From a checkpoint of a small transformer trained on Wikipedia.
Size: width 256, MLP 1024 GELU, vocabulary 1603.
Architecture: LayerNorm before each block, untied embeddings, attention and MLP in parallel.
Training: a variant of SOAP for these matrices, 183M tokens, 2799 steps.
Each number is 128 + 24 x the weight over its row's rms, rounded and kept within 0 to 255. Layers, rows and columns count from 0. Numbers have three digits each. The size before them is the row's rms in percent of the matrix's.

# layer 2 attention output (transposed), 256x256, rms 0.18, rows 169-191, columns 0-127
096:124128115134108116162142155126121126163141141138138139125087147157148152166110096139101106162163157137133124086132129098106106164152139136151142148120134070098129074136120120136115138122128169110170119115146117134140126156137121147095136127116147216145158094163136119123078141144074163133168120113169134116120095093125113096126112161123117142134138083126152106130139091116133100106140
089:108065108153130149168161103106138142178112146159164098154138148109102153089137101072106155190149106127118130144107111126133141096113104140096144156104140133142105106121104131088144132122142110094136116144188143146105141155116118103137124109119174118159128119147110144075115124115111179115080132107099177173173106097163133158081149118107144162118129124112120096120139132122116127128105
098:094150170140108137114093067091154158113150107146120062109137120086147164130145114123142123181082124085104126125129103126118184171141158151160118121128097185148122153136142122108142154141155075175132120092095128148139132110111119110138074107135169119147111149167088112093162140119101114147097149098153126118131092136127103153121134158157127142124134154137150132123131118130121104143149
106:065103093139159155101117102116134056130175155128096122164130159136130139094138104132130120134091140112134157139150148132127153150113117132130116138139117137111158173146145159127139136125107164086121124126122123102119094144116142117103122117140087112151146117134143119106132128134134157088068153128147156139087142160149140176140139124168143100105127149142125111088130191124089147113174
091:134148132135126116098118085129112134189106139143145138116168103140136098132112139127184107178105133110115141107154076146133128136147140104125125105155132123112147128138120118106112181119106113160149148094151128102133149159134075144053130140123120085116088135114124097107094148080163137137127107129143127096146069105122115128168132165156179132104098105127133133163097125133119139123138
105:144120105140175113132116134115171122134106162133090137135157146189120156096128092069109143119093191120119127122154109183107151167078153120158103121143154085144129132153113124126149131135130121145096136122146131060104151118139110125116138134105123150126097153108141121139162108088131124104111122113137073141120128104120156147119153139108083135097143129118094137124097159149110138126136
098:149128116132158145113123118155127112111125133075157106102127160116113132103135155100124105129129133116081178132140126136156103132090155128176140120131087150101119171110106148152089096112119121159095148140124159088095078104084102115076127151081085130089137055137143109116147118140129149107151068105169097119138098154100126115141148112158152089104144140124146094141113143131141150153131
101:101085138141131138206155157158119126131120107121062107111159127099147122121083131145139150117127140148104077122149130103145151124142101103130152140134106158149133098152090144126148157121107158144147087127146131144158128142154104089137120154098124114113098118145121109159122090143089097141219162106119089097080134075150118094170128133124117146151133130153082159119123103097113163084123
099:096177113097117124132098123110110122144141109120132122115103129096177087140150153103122089124124113117121115100099147172094159148154144107100101110123117152120102124134165089162140114113152116127091119105149124104111115098159140097144140120137155116135099086172086138154117122098134079137135105153168128114142118132127131104082132112127115141174160105150157136084099135103125131104072
098:144147131116154111146131084141134137072093133127113146123108110126096102127175143133072131129130155144164093120148128175111137153117148130157127175136092147112116102115152131140143127150071162136110133113090146143120141154155119108110103090168152114082121127145149088138099137147137100148115113148145121152102123117105123112132133116125118103160135114154128127138139100102098096134114
097:145132140147155151170106167153103145142110175126187117133102143080155138130150139134086155132153140135074119083123100140149113156083072125130113147118100099153148129116141153150134120118161146072107128124128111133139183101087137105134109118127122134159138127153102085107114140086135119115147070143133083120129127164136123146116121124132113122122099106125159112128106137133116156112110
097:130085086109139061160178119138112113107112132134105196112106136169136130138138114123154106125105149122147151112124160160147136118162109124164115088118135138161165112090121155124121155144126125105154167119108128156107097152131164098114083136128126138132157101140152122104116125091154091155132133124136144150097099131141105112140109157140143128130117120135157157112124128136152125111126
098:097107145146165085127142092088118126081113114099114137133093137177115099131102120143161105115132112137159101180155134148114152117132118092132166155104144116186108160107119141164128141130111163186142108138136153156154146127080137093167140155144135109159101157145107084142181102163110175098104167100124119102110134120110134080099120118143077162109106114092100098078172146136120158095158
102:083100152137150146126160133160149123161157155149101036139122135162129150126114151096091120131101141094183088167156132135114116147126157119084141112127106121158093099112115151150128134165114107082118138115117126102087102124147116150096183147127101157115116122155122152129151118147117098125161108162116137127141122157141142136133175113120129124144101096137135126138147126129129129150148
097:132105115141129133175141165108126129134135113120143150131130129092168121127128142136121144164150100072125161097118159118120142136136097095192131135153101123156157107138149143113122173137124184139133099125152155143125131160118113124107101159151161093151150141108146125147110144129134103127127126116160132147131108170138134131114130134130118087112119151104133196101152141137110169124110
089:146147128129132150124114097145103168126140168161125151107093084080145074134125113162159122134104152140107119135131102141149184107118083120153148116116157116114124170156192157140138108059129129157096154145144118137107137121093104110127103125120140147087108144139177115127147141135112127122136089155119120139065160118117117096112140101121130160099130123112173169144093141127141104136162
097:131170106090136109112133132127142149153157122106103146170098116148147135110125110138160125109132125113156105141108089131144108174169144169132128127137115114122169145058156092144127124104152087138112116147124129126115127155127099119114159124132078125107130143113133138098129090083147121101136126129137069107103125179111146181131137162137151124110164106175101143155109097097120101155115
107:130094110128176118083154149117157123129165140114145111164135135113149142119136134089145139108155128107119117121128165118159121142101119114089197111106125161140152112166106129115099165156130111163131106151121134111102121118166153147133116120116097114148129118123114110116113104152092154112104118119116138144122069124104115130137121113130072128124133122170108116112082107133103111119118
099:117145131158171133097119118114151084122121115134087124157156116149123110132110134166144110144155150138155140172171146132136114118092135099161153112160077101109122152121125106114129139116146123102088103086115095090134163120144127155114113130171088145094119154119149087082133116122160147095094114127135111091098166112058090132116113138047113106125126085137153157129159142110105151102168
094:123106148112133119127085102142177099128145138125177144155104112142155140116121088113118146116142104134091102138085146114151187116135112103118110098139161132141134097123116106147110128098149125097121180109121166131089117149122124158143100095135105115121126138092126100137148137139097124111111114126126164111127135084101135140112178141119121146117164176156142078166094125117169123137139
099:120148118113142156100156146179134112135139111152140158166124124081123171124103154168108181112127099091167141145151118160119118160112159143173189143141142103108098120128143098126156135156154097133082130094172128114107147159157141125183133113124110154121163109090084097123144152125117168108131147110114119139107111153142159137130142139145086139116103109190100108146060105106153153126115
091:150181116133135077105133116119145141145141114153137139140106135120121136116111079131142142123140184110156159092088130110137140156093103094162161176134158102127147160124184157106103134115117104090143101123177124121117138112121137122130110154112150171070129140141123089080127108145124154146120119112168136157095117144105147133144109136099148145105124115148097137143116187135138123107153
096:103125078122149155135160122099140084168125150121114129056124133134131127146145130137175112186124137111068114115101077125153125125098118111102106130123110137105141106118155133138113113126131131146144118156163140115109119150169151113148128112141146109110126131166095118154142145152086082119178116165159154124129127138176147079117158146124105140085139111116122152119136138128122140105170
# layer 2 attention value, 256x256, rms 0.141, rows 170-191, columns 0-127
093:085107108117159083116137142143172104093163139120097126119152144099122158119114142104114125137111131153112095121126127129121129149123166131136156133150129074089122145159094169123113072123099169125152138108120118171100146102137151115161171131113130060133126122143126135130145156126108164094124157126139208129157163071137110101146133153146149133105177134116107132121119104118117121123117
102:148114158134142143169115152091104136099146116093132156137086104102104121124095104128139163102137136113128167153132144129109128169144142085133181124141172067093108146143149115106131130150140128158169151116136097156117142156156147145156093164145138112128110126143130107139103159102090114093109108151161126140156115140048126122163084081127121138122145110115109100131078089119138158143075
109:107101108107121130132140112103139104129107169106100153098079122092119131070130157156168117070126125115121117095130132132146118157127137132184096134136113147161124113151113121154095176113078131118128119116109141149107101128138151130124178121115115166160137170121112131141109123135140141131111136118163126111137071144120137146123197138084130136171126128121170114135111158108124143147123
098:129134096123164165114087095160118138103112105111126099140123089150081096073121115138164124161120120108102185117130119131092174157145092114146095139119105151113112133162141150141124130124168093133106086107122184098144112098105101129121119114153123161143086126145083151109118133122123147150162122115112130147184152141137115143139157140132137165130119174112132129143133110132134125169135
108:111114096164181155150114144124097143128085100156128105112164115103105116079129169141122103084127113127146134169104081133131150087117154152117121118108136071124131122150102113164118126126110140116135131146158122160096148118141126098095133100084150093114193155122134146132100162143099124162120146133171150175158156085147153133110126154079119107146125132081094111106128150115142111152165
105:195114120124123156160135143096126141137101138123155166165157106134121144126137127131172119164139143081104103150098120131125098159133106099144155122049154166099118105092126142137143117152112143084136103155120144142154084112136128159117137134164131115139152118124125115079129156132151116152114167084141157135154097100104132099137114164091110134171135113153099129126153148159118096129152
100:095152123128119124111182154132176101090165140170115161096140148148131117166124090166169111104107131094160124116141115149126122128141098077080157098109167121133178111101144121125123102143134126159092138089147098127141147146142177141111093152113107113088143152144094105140127122177107151124110133164154129154091118131135096097124100167131127114086104159113139118142115162123132096126095
094:143083136138159089135091137154138154106135134142146146106140101173151141129147110122110109102162132096158161141104116143128135130093069152104099111134145141118119130090112077105151104136153171137122120116164133133117166129118136148116162115100118136102170094102167094140160111132133165160134129120084154129138170147129117122118086099172113135118114123100122128113096122137144116131127
099:156146162139065157143102127171152118122165086109138101137127139120145169133175186110112116083123112123160171069169150146149107119166119148139146144124147191115140136127126089114140145107162126121083134145113142165113133116123138128148091137094171132102154097147103179120098081134127104117157112130100125132123118139099130112157116134177162134116150128139068128137137140127114124157106
096:136148147131145171112110122141091120090154119164069125167124158120129106183086076137115130141123117193160116146105109113173100103112146146156178119063090130120123124112127122108101158160174114122140124151135141142151121097116113123110112099116148184125094133133117124088114177133108145151144149099145129120130129111110098106125155075095154150081162085119148127100096125106141095123151
097:151087120135156147175128184121125112140143087110118144159133136153116114133103086155150107076130177116110133159123140115139115153117149105191159122125116165119134148087096154117104131139085125124082101134147112110125132108157133098125125147146154164145146142132117163113102126134146158068126136140113112131140116141100093080153117145128148164141121106113136108151149105121139125096110
098:137151126085110126133145110136153145152128148135117142126154108138114145118126128162164096126140108160150128124152142121090126137093132129094117115112131149109134137122158118146174155109137111155135142094121105150132091132136110127121102123139110095160110180133150162126128170133136088069178127185168174135111101150180129102132102166122135144127147141101117118077115095109160113137107
107:102142134075077191107133094129166152107182144130157131107147092139117147133138142099111146138135115122110121123156108128136180156155095104100131102163114176144142103157183095108122111121126116102097084146126100103178155127106148132119097114157095112145133137150131119124104088157123117109102129095137125163121145119115139165155180113109095074182097085106133122099154135112152111127127
099:147103085129125127184151171139133158101111103097124143162125108085145165147112133126153110120132111107105138093135136119188095147154097139142178139129140174103141116114137121139135141149063150139112136106108154147123094173128128161089158121148120125127096109113099161096112117151100181143126113142109139083092106160118130123143080103157140150101106108142125160148109161100147123133169
090:117129129191100133144083156130103119153105118144120145169131127102140156114165120129123130105130082140174143153166126120088124080120115107117110119118111087162120129105115125080152111137138104134204143115116153111175127140114140122079147109122091115115168155123095142092131187107146127118104117155163094144136176149163131117115143114136138108156130113101119115127135132116113093121146
098:136151165157137170131101130146141148135145127133104081149155119075159061147120143130121117141116181148121118085139129123132080114117117111118131130151115144135122104109123094086134091108141115098112118133122154149145174101126110115126144179089124118138133117113095111129162182154107122157168135137102142092119091163120103146093131104061133153127148152149147093135132119103131139156131
107:132111108075159114151111129082131177131133127131111106122169119153092158111102108103127184105138117108160134112095097107133135160138147168124130120126163118103189056150114157137137104117134100132144154148125091137129142144126136095181139135107112116167129096108107145137148106124127118143136147147121134118151106113156140168123136137125113134130131148111163106135081147139103137112129
100:084125128107180140132106104114137161169128151152127101080126118117071113127150130126109089106123128143148116177164140137110140085094105145164071165137185154157162133139135164140132138140134091146122127163124139137143125122111146128109131134145159134135189118121130117175117136125105106179109121168157138128175093155114142138123152131132106097125150125123121107082096128101094123134099
099:094133116103146103166094116157092142136166125110100130117163074133153163111165149128099172136141131126141140152149116116104122103112105100144153140126115105117146111144098108115155077145148120129154125129098086134147104107122153092136101145107121089101129134131137095115147125136101104181128130136163135101119142145105122101156110135125095087108129090132146060118145169147124155099172
104:089088130084151164098093126124098136163112136163094127148164149111129143120096126127087174122152137097129128123114124152130104138093102128090114064147132158107126098164124125116121123115127157113153149133153112168117139113112137151140126104095136099132134143141164134150172126150170070121119098140148141120172110128139115162111138142151125186092118136165139161100106160095125094115168
094:113143097186156094132126138116118165143103128130112129141128181158125140108118149108131118151121132129169129118126119132121110116141165154144137168158110141145140111120110119162131086141127178152195115131104187133118110154150147116124152149105115130138139081153125114172115143134109112120158104149160174102120123136115108161139155122158121176125127146141149141143116139128111151111135
102:156116105126142143134139124122115140117105140127093151179119080124151154182110110134124134105184119123136099097172108130130136117103151087110128142097107121069098128103136113127176124128111118112152137108114133118151150118134164151082130165146119102148133143120104108110125145129078101135080152113153146137112143162112140102106148131150164138145119158130111132124093095161146097142089
# layer 2 attention query, 256x256, rms 0.128, rows 192-223, columns 0-127
078:140108117118129108112112128101113152146110144120114134107144118108108123109133133115100141164096140139122119087124140067130112148075114146142164142055144120160187181122101126152132140132136186116112130134136123099047122169105104150129098150134111104140117121112127113081135160110117101130129158179144102108168143098140107124090141105148121163155108099150119129136119076187150150085120
096:141150118109142103163139099127146146125121160107108135121115140124123103149146142124156135144129101109108131152142136106137090119152141068111099116137114136127152174118121083167118128083119112106077169144075161139100098062108113142111114138152160194113118106117153143095119114115141135120104165140145129137134160123126165160121155125109165152148124170152168120119102105112110104145110
073:143157098115101106144136089119134115119118137139087150130123118144156097110130102125146112158144113135153104151131095157134124129154122165107105132159105167129115131112140101164121079130144157082171108133091135155152093115108131115117124157128146114121116099164135100128132075108111074133129124118154113129103145127123189124122107129093167093146100141142111163096114124090098117122130
089:167124120091123122127112115176117130149090087124156107129171135161108106130125155138116147111153122160110121120145109169089128118112115143119135106134153123110103085137138132107160133135154125137167143069159112106143145152154144131102108145131090116108133125175158139178148066130127166163184067107138185155098089102142114107127150114141124152155141128125139144122133133118131162135119
079:118130158146126090133125147075126131098108132083134132140153110165170136131167125138107158113102138142134150109099157101117161144104148104117142136068161111148157149131096134161100144143149137120116130133104150147117126103120149125118107157124131140124112160122120098111145137102143112125133175143126113112155135104108095163102126156139121111095128089107160087141143109105128097132093
077:143117130152148149152110096119085134144161108110152167129104076137126070140143107131148147164159136114154145131122132070139136113174148093097138159080078089096144144116139095150094137113130110140088135144058136130095102103124127124139128123141102146117128122141151131100124139160104092129140144155117144166120126144093121157110153146121136096102166059140113168142104129104104125114121
076:139116122105077149128156178109081157137074144121102121106115132142153154131078141160135127124119131112126151187131141164150094067123139075134097116129124165134084141114137110136134123162140099122156099098161136160102118091171104106093118130147147125155154133149105127125069141149092130129151137095140129115085143143092134121134141135102099148128133170109118115139134145088148144102105
085:141133142077091123128154107155124094122112094150135120146140090119130133118099141146129147133117139178134147126123107146086116105123132153126123091132156130104093095122136117066117140116119109118150109096120102124176160118159124120109110145142117090104150155148147150144101100120134183096157088143137099148111139114101113101141133126110135118179131119105135100106123147078139137136128
085:110103121124140140141149139142123040084102092093109110119117159091136164128096116168133174142110108139105113171147126159126123078149132128152135104172157116112172139109129140081133143110155110162134117148134087109121152111140081119133082082078145125119125149149130106120101115174119139063134140133140125139131125117139163093117145146109126164124153146095160161108111114151131108150113
089:136142146098103121110115114129161064126158126138084065114109134142115146131141193117145114129122149139129144160119152141103149105125128092113141107093099087148110101164144167135115156106109176062128142101137135178114128114170149135141133116115120138120098157128190130159138131086131132110136105133138108122143120093102129165100146135144145084128134097111178137121103136145154137132129
101:105134156074144130128144163140148108123116127122141132118144125138104121132112129142183150111140174118139166148105115145131103085125130126109134143142117189165094110139095129165110123114119142124133102122126113153153120139135089104147115128104107149106144152144082117134095153159115147107183151115091120183108168119124120098145126126158156112144147160120117078121132114105087126121122
093:123134140145104113104176144139174121184128116108155110093128103117150118130128125085194138149122144163140136159081098149143105105155097106121134108104095146139095110144128129118160171150139115136167112147117092148150155101145113115146107147150103094133106110125100104130118133093138120167132123139148091125149155147076146101112110132146090109117127167043111131118092102091121119112095
094:166118119120082147118129136146128101130130102087076136147124116140146132092087118131123145112111101126099139131138138152156138119119083131144134121177108124125102117136124105129135079127112106093168095132090127184153112130118117130112120163119114137117170156169120097129097158129147101154145085161114104123115121146150151140089114110083135075081093128129107089142128134126147100123112
096:149090140101107072108164122112137116111057117132084152163141140149138125135156103131155116109121120123164127153143140157091145096115140106130128091113152119162107097131123092130112100117115104145135137150147095115175139134160120164169102195133126141099119116131114191175151116134108121093116148145158143097098147104111155137103128139135153078148132156095113145140118130119202150136169
106:115159126122150154152142094128127112110138075147142086127138148130100101123090123087125173087111091119143141135133093162148143154137138124138134099124099139109115105117135134067140158143099125180152138127079144147135103090170129175134110093126102092148056135123154143134100111114154129097145115104143101137129135140152122127138124109158146137129148132129124128135150137144105099110097
101:135131145213147164122081133124144136092101126113127136163128133118127123141128112115102096160142107138114122113117140134169087139097119130141143139143118176121148158107113117139175133132132125097096096155094107137144100136104106151125111128122120140113095088120146109097110083141150114143132117170094113154163092145146088156131113132157138168096129099153127103176120078180136083134135
108:086119133134177144135157111118165104155080109152116095168150085175155101161131112164163143115088171136128127132131092153107100075112136119111127047105145154142111084157121127103109138128111102143136125107140086133190124146178174139127080136124149113099087119131115112100143098141079151119162143138135134131096115130143146123125141143120115107128153170071113118142105106090169154128163
092:132115133124178115149109109127123134149084147110134149146133123145112154139169149133184120125145131118160120125116155150143130102128126115119126145124163111115101119194114156129160148106116126094127110094154149132140140139118166118109121148129097123113110157157109102134109119136128131147141118087104136175108165164101107142170099153163113121112157128105135160090117108134160109088143
103:130204125141084106137154096145129157147076159138118151101122113145109128099132152143123108152136117098140129105136168076106117129148134152148133087101155117137129151160117153124135129121135149113106115108128110154113125118141148145112166120124113113151122113117109080098108107108097133153116153144107126142107124138149156160174172133123186146182106098142103136138126102123091099146111
106:188142172136136157115079141129128118131154161108132116081119144098156149089131139172120145118127111159117093093132127157119172088137138162150121168125089140102141130155116150126120094120097147183147132121138185162186111151131133119107150148154143077106130136136131146163152167090133146102103089125100155145143059148137129148143155138076169125105132121148113117108125130120113143168132
101:124140120098125150102145140119120144107109115115149110132110160108108145150113143148134120105114103162140111125125126086132154103155150164201126152133184112134120136180095147067135079133119116151132127130102115124165132180101123132119130148075114129163141120142150110122134114112126166127108086118173076112130117113111143146115112123111165124165116115146111113129122150125128130115150
110:082137142130146157079136105142127165121128162091106137154156144144168160131117167131121133155093114092119123130101098133088169125158135137149128118145111095127116141122114091132129106102117111175096180127141133112115123111102174135109150130114161122127141071123148126123133107122163060121099135181157123147186118124138136147115110150156106153109154116136134101112085158164106134103069
110:099117124093089142158179161112140100152140143134138167139144158108108141087133140138126138148118105137095133169121130114175119109145150112109148127132123163114174126125120155130088137127134151088103128132134132168146125172138136118124168139130110111150135163133133090173106123130123086143132104124141059128144088135108134134180183089142159118138062112069133140112122143123142133140095
101:135110118121143182164163150168149096097134136102142151099166134078152126143145071156162142145133131143158089102177146161115127151133108118121091141090129119144140130133124160063113072123170145133134140123117135130135078101105151161110152120087088154161129127092140147142084164136148124159124132083130099057162131151122118124145129126107114139110133115145140122138154098130161094110153
107:168103134069122100131116129158131158134164191132136130150112158107095132088097160113160153148092116117144156146116076122160145136118097167147123141123134158132119108105106124174157136109150134147116131119112134150112058171134112177138131136157120089078102124148146137147155134094134163076137108123155167099160113119132143114182133109143124113163139096140138144098146111106108126120155
103:175170178125127084186109098153108167114083102110110105149081167137122159130147152131147121112110204136118130125152120207133129103131127122137087134109157168141102101113106110128125126131115112139109143106114121146112127114121135185123125146143134131119151165121118090118125104136148113129124163128147104110163178131142140157127127151107121133132157134114138144122101085186138128101129
106:145109135122145094147127110104122090123147135116168150139171131122125127170133137103109115137139137194111159073128141108084120125102144135112104111117121143115141090167159164117159111117119135110081140138122135140179123109133146169166133151128114114086113158105151160140110075129127113136155123108121106164094118149122133138130108136142130159171095111110107112123167103102070097100145
107:068129125154127131112148155165172148098176144139123157158114164106119119154152136124114152140115126160139149152149148116119117142143112130141098106128119140141154080122101146140126120147106139126069124096093125144154126136097160158103133131162087102133114108116099139106111159105124142124121143090146160172089114132140114117108132203127117136162100144175135108059100133138149159123137
110:107111127142106117114112118153092143161140100131094120129133077126111141115135116118045085104108114124143112105115140155112153114114122106099121139118133112118128152137135155142096149125123154120162135131133102119125170112115153129134134121146139144153142104174144126139097093096131150107128122073139083087153119089140093138124129132124091177124199124074137153139115109154147123113111
108:132155087086103141121152119172155119150087127140113118122157149122121108143085134116113152143101123109139159121123130118149152116146089144142119124140102182134131155117155145106133098119147135141166127147146158092164122149136114132169143153122144169166127130159162121106160130098121138129104115128094075110129142142156117108128079102176117105151123118168097103145118117135113141137142
103:099104110152117121141131142097086127113168117104168123191142151175076142106144142155145108123133139100101129129152126127135115141115157171092164153101105101137108164143182114119173108131130142088138115102135113112138107186120103127152118092115122086116143126114128104080136146122145125129121139149162084153125116083087135137131187142112089115102106138116143143144123146135146144084074
107:133158120133117122106143127161118104112131177095105160142146131142121154095128146129121134137143126110123144139147104142133126145154142187077145149178103184128126151129111106108097131129151074143116082170135138122105105157117120122119185128105131149093132140109126128176090145145144159111156092115119163131142112135104126143157137123099152144140149141091122107141154093158126135145081
# layer 2 attention key, 256x256, rms 0.13, rows 192-223, columns 0-127
087:112107101118185133149107161124122160104136109130117151107130123162141122156101107154121182095124153142131130182151123078141131120120165159106146138143144144183097089154128116125120124137112144101127182113123170158164176130114130135171114140118140125123127144123120147163132123143118116120144127140138136126133148110135072099144130130144084125100121148120081163117091109107101113186125
091:100104135117126141107104098144100128141115178093133137137113155106114124104115169143080141096126118143139134079148135042113136124154107153126149177092083103109128131130124152157129152171105105100140103131145103131123114146075120141127121090123137127164134139178067159127149111139169137202129149125152107098095141130096100128114138125112094176152151118105126106144143137123113142132111
082:105119122101068111107144136104116101118115103174143154159117109134093153171123154130138127117126133141141086133103130067139089124142104139156169114093147102145117150094104111131162121121131143144131081170141129162115139122075144119091167080149158160116111121111171130135152143127125151159155115166116120119126110112107157130120152150141132146124112082132133068150132080131164146112118
091:118137109119128115151114122106148095110054105156146096125171124121137139184153124133119109190109114088173100104139117159122156125116129126101143096126125150121096161176115134123192165105181112123169093175108131150105150123136122110124157151116158134137139139159114117136111139104151134083130152093138125125145125084098099130088062117087148113128095149193128130143126128153167158142134
084:094105131135105101100129138129161148142119106159148153136110139104137170093107111109068156089120134120054135116140130159118131139148126135101106124099110139105136119115162175150148116152137116104126121156127122097092130124124158172101096174155105122087087115120117102125158099109154126146148156119127082101123120120113126124117135100111098137105118144147084139116132138148092133177122
094:129126147134109130133126124098145152148103126115084153130112139131115123120101120102140134116117120124101148167154132090107108128180112111152119139135111130140134143105088140141094119112127113128111109123095122179117096125160127104152100144150079132124111129156126084127115123107086106130148131061131121146137118107143142117095139171159130101125151123086125095163120116103097117156137
089:117152154153151112117172115115134159106149137116145127132111148117158173135108162130151111138092100110114140159130107155142107116123156131130163141112119141168124128094110095086136135131107126213133120122140137148092153136156107100125150133114114155122108133094144116124124147089135154098131154114159119146145134127152151111114117124169092102078110159139142097144126182079138096163143
085:119170119109151107104110125167147132105115149095120126119124126148100114147143145138171108172113097112161146143109120122160090122111140158105177129157141145122136095126092092108139178121095133139120169107163179114135136140105118119120153095167178127122087118129123159170133136091120133124131123108123161142144090116126114096151110169115086144147084152185180128133171120145149120125141
102:091141118126127119129120101152117147098137156092123093108156150136141096149138172129141089162126115144125084119121104141128108105133112155081113124155133155090091133119096137120179136139125131147121149146127138134126162160123105159143135136114136131135163141185123152131126128090202161145102147130149075135117112143111146130115114121131148107116144158096095136155128132121112119075117
097:151154105156130113148155133140129116133068147093108147128133138133152056128131139187156125141131088133122155075143150127153091144113081126154116140155142160152065142145127108128134114092153121152136143133133126124082129136121103127086119108147141122120130094095121161143140120113141128117122135109149134151093152140127122117154127136130106159169100157139117161110174097125142114203098
105:153125089139140126114121104102125127143129117107111150140102126157126146102123095144182121126150124093168141151133147138180137118147127144133112081124113179131137147149160099102142148121080111143137150101151124142160143145185131119169124125134111158151116075128159130095152122090135112152123110168121122131183134157139163108124123139132098107111141118103163088136113152148147140182137
097:106157149114161146146127166150102098112140156104149129080149145110125121119122111142158167105141134149108141133136151161146132105126129118099126122178146149115140102122107111108134146126091139163094146099089128140115133105154111133114137093133121161117174122138114102098123166140140182088112137134141146108105142073130134146135160203102115131132131100164117102147127082108196107108124
105:122143125179151129123163132148113160125160150135128143120114154154153125154174134138140119096121123130121119117147084126127147116116181174108196121100142183090126135111142106163127152157147103151126119128167099124115159137108083123136073146212116093122112153092114136156125148117102127118181147145123157141120114122138131144128103150131121109122124156184129102124136156160156104142127
089:092119126128115138107120145115148177117114192136165123134139130133146129104162160105130105151146135132143085146144104095113194111133064134137101149112094129129142131117188101134149158158131130101134124153152128103108098139150109127161141113126100126124153159111147156133119101111107062127127125113117110120159159120104150155091150070125124075101185123100107123111076186096132111116161
111:171135121130137126134121087120159133114144120125141158107135142082081110125123162124069104165176144143134084112139136155134158151136139118154097118121163130154119112110095144117124122113137145091153099101147157146137133137138112136119111115079117150127073108117166140153099120139157100144084119134195092133128117133112124124140142104109114122171116094125118162103108109099107142121152
100:071141130171163158149137144103151143138127121117083193125145129148127148104115165151142114117111171123111090120143138161163133129141094105103117095156126123103105120128145141154137125146165078156148106122081119119122182175187140097103119144134119139092142137158145112139156098132121113154141112085151098138137140135099118112103111107117132120151143152117130089116151087147138143083169
090:142108136139159127151154108157123111156093104113110107145131108151105159133144135117135141096115110125145110154110126111169134146130164103166141112108115153062131137164133150136127135143101111105128134146120148101102151151148105151151106105143140128093114145152130107130137142131160134123152124140107142140119069146130095105125153150149157116142096139062181083182107089132146160094129
114:156135120190107120140121124089134120173139100172139107080092148103076158130136142120076130136154171130095132102168139115108150113154133094097085107101160093124150161089131166121126081154104160129112123135134086116096124106152137115142129134093147148158105144125133098129124138115128138118114132111165094128086118129130115140143096095118170132134144144101117133126156124165100147112136
104:099106126129136126088137136165133090138117096120125121154163095126073115136155137152102121161131116143152121174137077095095167088106100098082093158135124105149164168160161108102125176096120136110161152124114152131131136112124102142125170094111130134103156176137147148142115122126141156134100132153142157149126116153131108126118141112161174128151113166125143134120138123184133118124100
105:129128154126141142179110145145130128145114110137101114147157111135136121163131156135160129049081165118122174131101136176143193121113124110122130108109146151101109115141105122095168126122106135123142090112107080117132169116087121160149158203131154116166116176099120150156122176133132134150115178146126112134147164091115146150154146119175079113135111139101147158171132125109154117126129
099:104106099143107104128113118129153141108145116144085143151126133172151159087140112093092094136091114096140142121088131145147156127129114132099129119124139123127106134098116138124123113137130145149143091150126105144140106140120168157106125114187145128149177109124148160114134106133125198185139144163102147158111122131117132128101121120112118090100156127108169130107147137134181050127115
110:121128132137138120129145180141150110135101103093147131140117127124130139092119132102112102084132143126089175155117138182113118127111130084083149156119137104149098083095140078136062089127163112102158112146133127159154121094112132134104128140093159117153162147158176145127144144073138161106076123096096114124113105118155101135124165102148112137134138097133086148077157100129154132112157
105:154144143164148108145140087092138156115112105157091120127155118147142135146157152119177129129161150144115143152108127083114107116135102160058120159114084114148115159129139114063133092112098118125148107100181113122124122102157101132100125079146125097199157151131109134166107134108159124156148105101117150123100155118120118130129087137158096105120127100114176134147085128118161099119121
096:103157092148101140088088161150120136117117107144133138140139138117106186131133139152145109087123138137133146101141124149143124110112154131101131134100124141113158141102101110183128135118143128097090158104103148133135114079136087112151154125079153116152153109145167112136127058122107127140150143121121131113125105165138120167131120071142108118103081138145114149137127152151127152076097
105:128144126093156113123102088126122144144127130141125155131123092147102094137143182130134117160151122150132158090144167126094115127145087147126158138139104134080144136144106151127144088136149155143153162147123093118109135149112114075108148096133126122112113108159152144143113092118131124148107144119123137108160134090136149112130139127113168103127169126140176116099149132159092091137158
106:124148139170135106131161155119133144128086072124162160116121126140117147149120113166138131152122095126122158166162136143193097093153108125107103110144158116122100124113143124121105139167149179128150164133153143112100133130149101159110156139115136149144113155126136147122131140087112122104111170096146129148130117146123141128145129129135126129073134155166126061107137155098130180131089
107:162143122140155133114106114109097124131083092088130124141153108131086162128115135087119186114121135143129112145130120125123139105105170111123141135148119123095101118147149163121146111114138132123118142151139090124196119108149136102119174109116131089069097116164151130101119128115134097130157123136097113127146092131117103081124120146080168073145124134140131114109160128158140129124145
097:124150136133117157127112104151143127116121149132148149079101135147135132121122149129158116145134140155117118130107147180115135123105121137155120145140154125095078107169077107143144142137080177153133137117155143139134122078122110131143106095117135106108147117133091119068120135144124114134140143111099125130112097088110118143103126108100133187126156142116122192125168150132103150155083
106:112160182134086148158136136135140132117111167126162167121081122106112164141108125112114122120124126112155114144132130115108171131111163106139139138210125125124109113160120119138204123173149135145160115141149168163113100088111116132149180158134151133104136139115090147131115120094114117199143126165133105102107149141095127111110160123118143157118112146095124139126132122123128124124105
108:105110148107108148107120116150087119143124165155147068140136141108088155123175102117100116128116165107148141106113095135082119116149127066119128110120128107166186121121091101138100093120136120161132134166141117108147128139086143105137093135135106124146120138107092190110136148125148128152127130104106142113121097108115117124177143110129148094130155090096141129120129143116163128175161
102:140092170182170152136151144148097187145217122113116085102130086115178132124151129110122146111133121124186131144092136101114120132136101146120123128139096145152084095160116108139135105140094111135130136117136102124114112116161115142131132110115156170115130144157159146143134103116114109158101141124119134122070133139124146119094168105102142152140136128080125127128135124138082170152112
103:108095130178162165113100115086145137139116113094139114141141144155147178142146131135130169098124126100116134154077130083103114094158093121143145119104138112114126143164124136139102114088136084118132109107132163156151166105127114125154097162059124129129132090130121133146153129174127174149136153125153078091133128099144118123134106112174121101086120126159123100131072149086116129172141